config.toml
num_key_value_heads = 2
hidden_act = "geglu"
positions = "learned"
qk_norm = false
attn_scale = 0.125
bias = "all"
init_std_up = 0.0802
init_std_down = 0.0802
weight_decay = 0.0
lr_head = 0.00786
final_lr_fraction = 0.0
dataset = "wikipedia_en"
Each number is 128 + 32 x the weight over the matrix's rms, rounded and kept within 0 to 255. Layers, rows and columns count from 0. Numbers have three digits each.

# up: layer 6 MLP up, 448x128, rms 0.078, rows 403-447, columns 0-63
# down: layer 6 MLP down (transposed), 448x128, rms 0.0798, rows 403-447, columns 0-63
# gate: layer 6 MLP gate, 448x128, rms 0.0827, rows 404-447, columns 0-63
up403:149136138096166063170181070137130164185082125131110111170144052097173082161157087161119119185121139132058090132092134122110083103108145145229117081154104162072119145151099141158134081146151111
down403:142098159069192124180109127167173109147102100105101091200166124092140122094156127148116134159154127160141155117089096107117059090182138153089112127092061071170123092101137144133051121147103138
gate404:112121134133136074123089161146147133066123158085110158177140090155076171131135145098131171161070114149097128156067130083129109111157105089151137129092093101113180075127121155069165090153121169
up404:102157078191117132096128182122112187041135149142107033137133172151122154092145149187132121096219123126208096151120075151104148128103052115080129159147155127124125171125143148130156114125163133
down404:105114103085144130077122056115109168157102087094097158143104105118139132076166149117080120110211134140079063126168115124141145168085159090161150122142127155173101167147078142109097126157165172
gate405:133120134181174130143166124101121102153097143154183109117093134099097091157085091133107134145134157169171054128151196110106140078132155136042115136164149078135133111141068082154128082104111115
up405:119141145155126134060124097146135163126112103136117182124088170114132085120121055174133040107130123149108096099155141148132099114089086137158130157165124092152146156129144118151153175120117054
down405:135125092136143170065134084141085205112153083129130110153126099152105087109124143131170097147124111158106149216134089135053122108087148101096078161105085105105115090110133144088148111096100148
gate406:142177197084081130145098099101124114147143201173086166067123082137197136107158078118174208150084148130087177135109170198161128092088097093090154118160107090126123127134119120120160181154130151
up406:157096176133138140089086140159074130092155206112107141083075096176192165056150143135163172125127182123097168156129170125139168132136113139099106136168124128125070188119176131133143107090098199
down406:138086024160130129154160130103135147139146053116138109174140102093085114155104158165050022106125079155081049142133090078070105190137196163154088117096143203150133079120179139160148092118153072
gate407:097132136113149133104122121142197077170171196146151122163138075100103100182067084151128122159086071156131080068097122135103183153180142135088099116114088077148116094150115076077186154138156132
up407:130164187151193182183217092137125147132164135143115132152171168159074093093126171154075124084154131119102122133091158080110088137168121141147119045110163132143108085143113135098116136133121146
down407:071140141100154147158140166103139024143163123113160095168170151131097122121157068134037148139122163118083134066091118101140223152178151153122153175108078081148186131112084080108042162097127088
gate408:141097083195108133181108088132087180097115093136115185123107181155112106128100035091139117172169102124145110088105113206150116216145159098082157078114114178126130130178075103187114090081182136
up408:089054102179138088110160126110185105079089205141096150162193136090123102074122143185073149097197192054177101118143148131082123165147138163174130150165127115097029092141109135112120110084083182
down408:158098136166102101171097073073105198077159147072088076149120105148125116109140068119138123080123118103104193150104165147119125128159154085101089123144093135086103081080126099161061144121114067
gate409:096058130163115149115109179140088127167056180150121107112157154134138141139147107160114100166135092130171129127224133144136172114129153131073085076174156140136117174142116175146141104144194108
up409:135084103141111077153106124096129176145143142116114068140138140141108150119090122138128142098085081165121153103132098124142133051133113101110207123115148123151124080152129119117099119093055147
down409:136140106070145060122077179154131126158122105183058159088165090130105128102203079153127109144112129152120122165189087154146102138081148111086098068140093156133127140127095138146124121131113098
gate410:129138137142152087153175104085159184123172157120120141132120161135134189139153139188093097131136118122084161088121146150091126143088101136173083110149114112107101118164103167142137163104168195
up410:096122070114097128173150130147108138167132079122135080110090141121122098125100130143186110179104053130175163188120117114140134095158126137124097121125115128108159125104135098118153131132104115
down410:125148081146155101104156135136199145100091089121083138100109114181145172133109137153126134104158105135079132105148097119138083098103144127168140202095144081131177156144126140165044130092119121
gate411:110077137146094096169095160094181114123176102057123189193105117153120149151095054193199158166133150122146132106087141111123100185145096114137131194139150093195123082132131131187173177107068150
up411:125115146152081090148163185154081034113174083121065100135070102118165147118106142137171131065148137136140149182142158128102155149083092119147151154088110087181079111101097149133126148127084194
down411:136078139147088126127115185196142077130073143184087142124179159100143198134122088090129138105199103109172144176097114159106132109073101116149130143101091108170087178133140183125067128150157179
gate412:153128143144140146112124120150052134117149136142160132182113101134061144133133188128156155079116106170116193098151183158131121158186118078152112135134168130100110105142101097159110123111160091
up412:173144132136074099159128092143161190099187094096154123101110135058140124150153115095150127153089093107116119106083144147135124107126146093124155164144169123074106124124167205095137140111093110
down412:129162154151124132097119176127149135140101183135163154140099106187128125102098150093188132129145126187154147113154097141146162105091104124118148141102114154121074123166103094197099150141201141
gate413:093119164182201071131172124075130138170123153152120150193083099163146154105158159142151106153151145119137137134113100098116131151155128151132170162062107113079126126106138146178174100129175136
up413:086121105112146124097139114180103113137126163109134083135110085081170192097173121175127152096059110082112112106116079142097120085131162074169070103114205115190111075079156157135085109206129036
down413:132090168170153139113138199133103142097126139136155143164088124165137150178070105163108120100107139137159156090121147168118135111127160145093189164183125073105128154106111143137195127095172136
gate414:136167135098170068114141100096120115126072122168105171126156116141118111079036072163082122110105151069089154109097161135129069127080090165086086093107142099109176135136179123119118176119142125
up414:132141115161176132084107110066115137147123168101112132117171128169143129108100158173128106087110190088114113166118155116142119158055143137128111085113178128172136129124174137080095186068176156
down414:088134125148173149149097151149128100193132149138159097154154170110158140178194103131134127147086149106122150144129115073102126144191131151129109206123109119126136117107159114170123103175132136
gate415:113073061152137154210115135174145169134160165121156071083118134139147123117176102175099133173094123186184152080076120109130084116093079097094090132135161090146103187107154163097112061140188139
up415:112134128104114141156172162134157049157109111136100122145088119124099090066164080143111112145162098092093136193098121144059081120055090060119076100116078093114101112164089119116143166124092161
down415:106085135216091105141107091126152143106085104142159167177203189146086160149198144140102151118133125150136139104108107124151129087130128116086020140064158138143123078104129149147171092103125161
gate416:183123134157110091118086106143188069153078210104152101120166107140135161117103118128102096081132194070145186115129123093156093141131113124128135105131132083105114082120102039126125105190162161
up416:111102115147112086162107118148149044148157138137159163152087124120133118139163140104138138171172182140160169091090081131171130106093151116124124118096094115096178139129098135121142103112078156
down416:134187135130099134103100156093154163118110169060094148117126163162098149135106128102114140085138138124122133164162131129115117110120114123149144095167156118176124066126094126114122091188182103
gate417:196094136160113083152197116097120176170136158129159195157191140121168161119160105123122064109136093146176182080104110103119094097073135153100129131114154120102104119150145173153132088133111146
up417:139167127059110165154083106132074120137118090129106098119131098102121081156169136129126128165090108165073040147059172096130117211107140123110115122153168063108131125142162120138175086132156153
down417:142152102150109117104083129176155171120138149145172151144148128160162144141109149118133117150124109067172164117178138177124141087127109122169179156101144165133089165120165104131123119090154096
gate418:143133200157133130160169092181164158109095111160096123136123133127118135128132089123134193109115095093131026105118142088123132107141140165130074150150176158124182121181146141155118147133165156
up418:116144139164133145094102115106168190165112107109109131129113152148173063104133085119148144120106116099142104049115101097155092144158163105118201084127149086138132127121107142138167146149089098
down418:143147145144129096168136150142176183091151117212112111189123115106164073099142146106154150111101208099149094062134135080152071063111158077119111138167122107082156128146113143152136120152116120
gate419:160092130113099166119151095103170111141087156135105133153055131133172140128111098121175136115099154109144120168160150122196155139134126155167123179127160139131116146136167127108097166136104168
up419:133119135106178129147139160062057171164123137132067129083159098113105147137107128119102157085125116102140075109115124108126094093116131114124169153141130196123172178130189172153155121135158186
down419:112076144152134139176146147123200170106141159128168148152146095160101119089162107125191134098125117145116121153100118128132191161098120163106128075127148108092138064102099136149110134158137132
gate420:164167141171179122143084139149150159152163141137145137121146174061143095134113115196102147136126141060082148155163100126104122107151164130085109130132119168124179125148168111142171140118134142
up420:151129154134083144066084110144200119131113095159125160186136122137116114141133162175133170150153099120108144133107113130143145119139172110132136166123169162148099156096089127105165141152197103
down420:154153139126130103115124109101157112127128160177158236119097120088119109087145137191102147140099134075074110098080114158108151161156149178156163127115108087154151138155063101163170160153137119
gate421:153151161144148127136149083207086146203111049121124171159131129161188061123101084140123093122170098127124086149083156116139166133126084153071123147129174174172161084110094085138132126115118119
up421:171101166102165143149107118131129128119117060153130180152122098147118084068143132189128121127200128148086073212136155119104167131105155171063114152161250105110217131097113133111160133091106112
down421:097083117174142110141112113116111107182153165168091086130116187127159171163099175149128151115111150152189170127200180114124129111154192141117144156137118176111142134181156112141105130162106129
gate422:139179081084115116124126118062141121150136125113167099089116159137141169149083106070107151137124090114154165165112175113130108101143210128133144092116161086112158122143118095141111157112163107
up422:166119118092134109108116111152128158120107111082115135115168078124119123139113069114164146180171160107121151118106108151126136094126154153098065169096105158161107127111084162152093123074136133
down422:169149157085155137148170171075096165160206095072135135110095096144094153127145163126128134150153089102096116110118165123069132112152107119108174108116085125123159091156023168084119118158091135
gate423:097125150145168148183078080151132178115110131114086094054149114098131124145085094104087116141134159155091172086112149091170141068128151080120096182153140080142104113138151116141197125172106109
up423:179175114174130070078089165128156110128198149168173122035133043138103129150136086134104134129084139161086094115118124173077095181134138113137117188139093154093113143048109105079079132086136169
down423:099155093132185073142055076145091119138096118143148085137082119205195072098119056100104110154214091148179169131125126124086130112146122153109101182095121107083140134138156104145118071120176114
gate424:130154204152135137129131167110116126154161132130118183120099087148100107175106102145148123156098103120111165101123123052073120097096120132097094111108154145126102133102182111158107170123087090
up424:150122102138184118126133109148089120117132133105181122160173159139090153120157144165103160092090114156117123099101142164138147119181165201146146092129122061120132172145161116134111077146130127
down424:138140084127206115123124123126151115133167141122168127147144098123125099070142152199183147142126141138131119112142109165122106181175089140168172145119136070118162148124087173108140088143166167
gate425:109131114163129171154117105105134141106117131137113108125111087132131147112098136129104133144134181145096093135123124116128101124146127135136140137117172093119162125165174119113127160109109133
up425:095147149163132187050122150133174115143124115105184093142112136107154112125133170138116124182115120097103147113124121185104100136109121162095102126096138179128172102131083177104160125108108105
down425:115150145111140167140125120069118120147215124160149118121157156165132104107152135174098116133112117148160166109137121140119102055115157134119110134093144117135139099160091163133132119167135157
gate426:122086160097096166138147153069052099148117155122125134093130127187080118114143112098144114091106107110174170105138148151089068100126067178157106141159106095111106130142134177179115143102130116
up426:096098125121121160061138113126040119125100148103110076132140119142121144129099131114152128182138103113147171130145110174118123101096074115136131152098114136175121105158113126143130133108129088
down426:193195090094152194166115105117149117095128133105137159170133120135101128152180094137073106129117139089150192120100125163119112224152129109135116100158065183099153150107110120122115172132112144
gate427:135083120096139124131166137135146097137146100197128151130123161167099117117120114065158139173150157091136116134128162138045086111126131127135121124090130067101125097122158139169187125101145148
up427:158171182134082089143137125175145189139177134132106177130119154110168107150122178090158083096129160161117115113173073091102171151131181113187139143109106149189093155110119120127162075153153146
down427:147076156115056092115153140113100185130178093162093151126084079151166156091082109092087123104217102112138123148161089080101085134146098144154150128081144200069121175129081155138098125120098106
gate428:125161128166143123088165113158176128160074111149141088093165172108137119132124137116159137093080110090125091160113163133108133122118150152133200126130130145107074127106198125111122110196115124
up428:105135123086107158131204114156138111120128092149127143101162119144118126132114124108099105142100151083096137178145093089149155170136104135112112128130111151098160068188136108087146134157138173
down428:141167118114138129164108136097139113093159156139160118101152107118125187144116144148131140147147165168136166112110149135113092083073107112145150165057091141143124138139151139104210157084111144
gate429:162145205153122133103154204043122134168123117112137085104167090118123116129148092193094118089161099109096136080165094141157159152107077133120142126094145056160202097115144136090145121116177151
up429:065116197102133137152079112158123137139128110130044037101133116145100062154081165148122137158111124108144089176156078124094165129093168098086086069103120142127109080102132148060130078129130059
down429:085143067120148133118060146083138109126103150153120119092162159091128087111142120139102089159174152157138062130166122141121152138179151045190106106212154174121112124155097179158059088161102108
gate430:187080127192129153121121139159137207152139137128206163114124106128147176108121193118117111117138172075087146116129118147107127121124125093093148121105146105196123134173152118128127109109135133
up430:147144094118137122109134121141047134154137179118095133113140138142169145065091168104090145140145106115138118120128113119077116199126137148174100073142152136080148155202147123169147115092120165
down430:125150148136130125102154160142137138101145149148163164129132102175108111150066185120123084101115185130110148131151126084103143156087078142116118122107103144130146155114136158122150087126115122
gate431:143111157143122172219153124122087166106144140104074046140128162095125099144146136126124141116107112147134136103101118172133183120131171155193156101110082077147120096127180086096152092157156124
up431:132143082125182130163148093156143167131171092162137140138138066137124113191125182162166111187075123139104079113166114149166098146155133141168158148126191133056102129083169125105160148106145137
down431:112119114139136106130176100103111193133115106129135148136123102155074114154081099168084079099101128082093134146124094210125154109124117138133119154124069108116114192146105124125174115166179118
gate432:114041121103106171099131165131109188057081163131168128194087122091124140107081089120108149156107134122185161135152173100096121136179116138117104148142110095111121096132125086176127136171128157
up432:078087125164105078138085173180117068167102143143078128114144157091148127121114103123142117135142120131126118108180114184005115107150121168151081119136150113164155152116113076155134091171131121
down432:103171111182093158107135118148085132122104095174147107124090104113122125122087112160163160164118189169138119138151119083155111176163129095135084170166175180148132126095162115167146152084184112
gate433:119110137154172139146123139098129095134104146159172148074176090146120105174182122152160147093118131084156074116229133048131154119169132093140132124113089131184196076157075125131118110098126196
up433:099097154114102144133161101082071164143108080083119096127101140177112087084115134215153112141105140120182084169135119131191156097086097188186134151083103122152131118084109091148129116112127148
down433:122117166202119101132114172115102091067105090146123166187106107127126107157146172023195154134126097166108151105122099214124143122156121063125134143080141160094203129175159151148107093143143146
gate434:191126194117136119144162128108092140143126121119110169180102109150151143110248120134109135120116146069133153073169177167123098157128108133088106182122134152180118128115132080154101177141125073
up434:151136117129127085133145131105081168141089104132137161141103129122068071128150076090158134168144161122152131179145145085175182121085161124106157120152100122139157071127112081111134102109100089
down434:143090134115103104158094098109117141116183144098128135135144136115144183143119154096139135130142092132096139161129095046073098098128053108185112116177150098085139128086158113163061077083108112
gate435:141162063129146158124118149122147104102175128102134134098087170088141171133100147143134129058144091138131110063128121090139136141135141168156098132101094113232098129108114097139157151075080153
up435:160153081145118126099127068139112097190130104157113124131098143128123165123084109129131087098119209195124154112147115085166113116136230167233156139122124166068123140151218166123171147157129101
down435:073148140143109116139095112083139168139127098118129108122080112113138159138145179119183131129115143145077127163093181124066116169140124090106119107160141092166162133144155086218109061161077144
gate436:060109135130148138142140094084105113144147151121181209133130088187165131176141055126132186108147190091068135128121134134102136101182129147166174088153147111142183085148116171140158155127136110
up436:083081120136105140066118211140114190055128128145178118182171125145008126088140145144112157117180178106109146180134113174178143108135133124122113150155218126151186152161122155127141117068119105
down436:124120115217151164126131199062094153113080124188158110127111124176099150130125100073091121148138191099149152102104066050180152159119140131118065114143118158152133188139076099119071163154060153
gate437:125145130125130053137135168142147130100142143063156115120156126146153093119089082117109126128083120150129105138130110153107103096094142158059159099122137145163166095140105116147125042121102141
up437:108105148104130136095181112026136112119091131175160120095094140078118164150121181133126084133095108141105093139135116109166194128135148125139114132118155048163152077132121118121094223154132093
down437:118173179137127069186158158089127099088139215135224109107124119137134105115079135069136114131103170142134155084104125125160153104119106158109158137112153111166094138076074175089093138137081120
gate438:147135104129134118136071081151116110192150091169149071102104119149161157121117190132104113095182140154149111173093141091112110105146162069124122209143191092091159139097136108179109161137150120
up438:118133148132172080138150131095121139105103119050121169140083129070154109151119118137124095156113110148174119071114091099096083163186128122085152075100091111165098062113102116103161106137119113
down438:211118142109104169136133119071139145193208137110116174142151150113154138133127103122168151082113163183102091151151135152153124141128122171140103102093144185165122108105155158169112201136114137
gate439:119157138153117066150140154162101167087149103093088153087118095139160120167148207114061203151179143164096152082103169151158144102120154144093116104150141131048098128120191134103175092103108163
up439:048143157150135087112127118155124189126166107109083078096081105090140157101132143133175084190085135150161157137144118150179132080065131137085135083121150060147147084154169171178127106102116110
down439:081139140143142126163131126183156080181126086165082162135137114161068144103126079135136135107155109169171064064103157142154082128124148127149135143081126128092167128172140082091164129085170100
gate440:114134145107150112132101144105121142122141169126127136156187160191149094087096182111109166127113142128156131080108152176139105098127079142102093111112135153100108094118130112115081094176086065
up440:132093091107139101123121105099142075121119082106096145140109104090174114107165078122119121112114080144116160120094132119071125146105135103112101175140140104143124152133131156126133126148189115
down440:095074139114072097147144169109143156160108131146124132128163167141202051060181122098078122178127131126095082155125152122074110056125087102109135158113135101121152121197122129168150137146154111
gate441:124106197163111169165128143134112134148108117060113123137136105208143112168129115163123084103170155091195183148117116072164109115161158103128211121104119137116132085145108129142123205105129108
up441:163130156132123170171151132135118087163076119144141144129186133103176134104103094051112139101129121084134156162122157160162073118094152089124123143175096158101165079090127116108118071159131156
down441:121113139158178146071092147128054117110117087091157107111086156114150107154186143111103148114155176078089130154200167109122154113163135123103112072085101082146140135100084102161141079148150121
gate442:103165116158115124100063091127076126140139121069117087140145129190113100118103105158130111175109150067133140176126122134108148136158147086098173102166128160120154118122108114152133086122139116
up442:125084182157176150145153151151090148175135144140167112150156156083161133113154081109114120077094156124130162172091117140127128142123145127069197098149165155127086118095104147136051133123145122
down442:128141199125170151182125151156134100147143159143106133128133149141120097182163065138136150113165123152095163121158066092085068127158177147091111080141119096128124079078121158136134113149169120
gate443:058113150119158115090168080090144152123092080178106156139097115130128161167159068128088166151108120090083105143090197108108186135180123090126118132061148102139140083100167164062174161071198140
up443:147123080204118104091205150104163117112092135117136138110161155145102090157137067132157165101202082137167184128156147126051105104080121121154100133061062126194120119148142083157197157109124153
down443:064162124090156162145130166132178102139103149128122100129180124117113078111159120120184165127104097183127151109150149160101177144079157072100172087081107171180181112088176130118145157129112143
gate444:110100144189082110114110120110077183085080153107184116138131101172121158126100103124137101108197138150130094053134107145196138163150075159086127109160139078115145146139071132126165085100113097
up444:144183108156134146121143129128088085157110140122164124141168074092127072075143119124067139149092107165112160183118110122169166095119081086105143175126095127186119139127180096167073131133152079
down444:084113115147157108128136100128119180132085105116114154147148126092132119094082146132142151112148114164145101074162184175130119111107129203113099117116130111172177107156141156065131154167095128
gate445:114135155160134194065103104119079136063153133085101117128083138132116141171088113154099109159167104140098099100169174064118089103180119093156160166118090103147153138087155041180148130154087190
up445:089137144151189121095124082070123095108127141130151078115141101150176114140155126112171144102184152143158106089172143152083172113196128162113086181104131168079126123106129088117135134101176165
down445:113128143138100146113102136113167164111086109158135064155151114122137069090136199182111121096131142149141118113154078103107128116106163132131145110114107166067136118146118136123047147091050168
gate446:177144180144099087080111146073119133161125181147166147114112105174102134112106113152148076107151115137121189098077084149119153147142174144126142122109105116147144092134173107137110163089125067
up446:069103164097152147079154095073170098162125142107115098153146059141123164146104091123181064123130103137081137128123101110178143088104124126068101087100152103163149156112079207154176148087157138
down446:158130062128101183112119083127129132070126112115124118092175127140121102068174087130080162118085100092132115156160148098102130159150095147133139145176145147162101106109134119092096106119105127
gate447:135071140162099155122142154139098200170049096111125106133122133203180100106108152087099121071129188082110185140131177118148170192181116165108114077179116154099122144147203107105216127082136100
up447:168168151094070088129099147137140105080154160091119128106116128164102134130155131112142121142189218109113099149128147136113121153094145147126157110149132129097141105187076131148163100107078117
down447:091116172128100146108127143156183177168106099157108147143132173131098157125088145120104096114126114144101152074126128133153102110116077146162167102184149195144122147097075094140134197080135115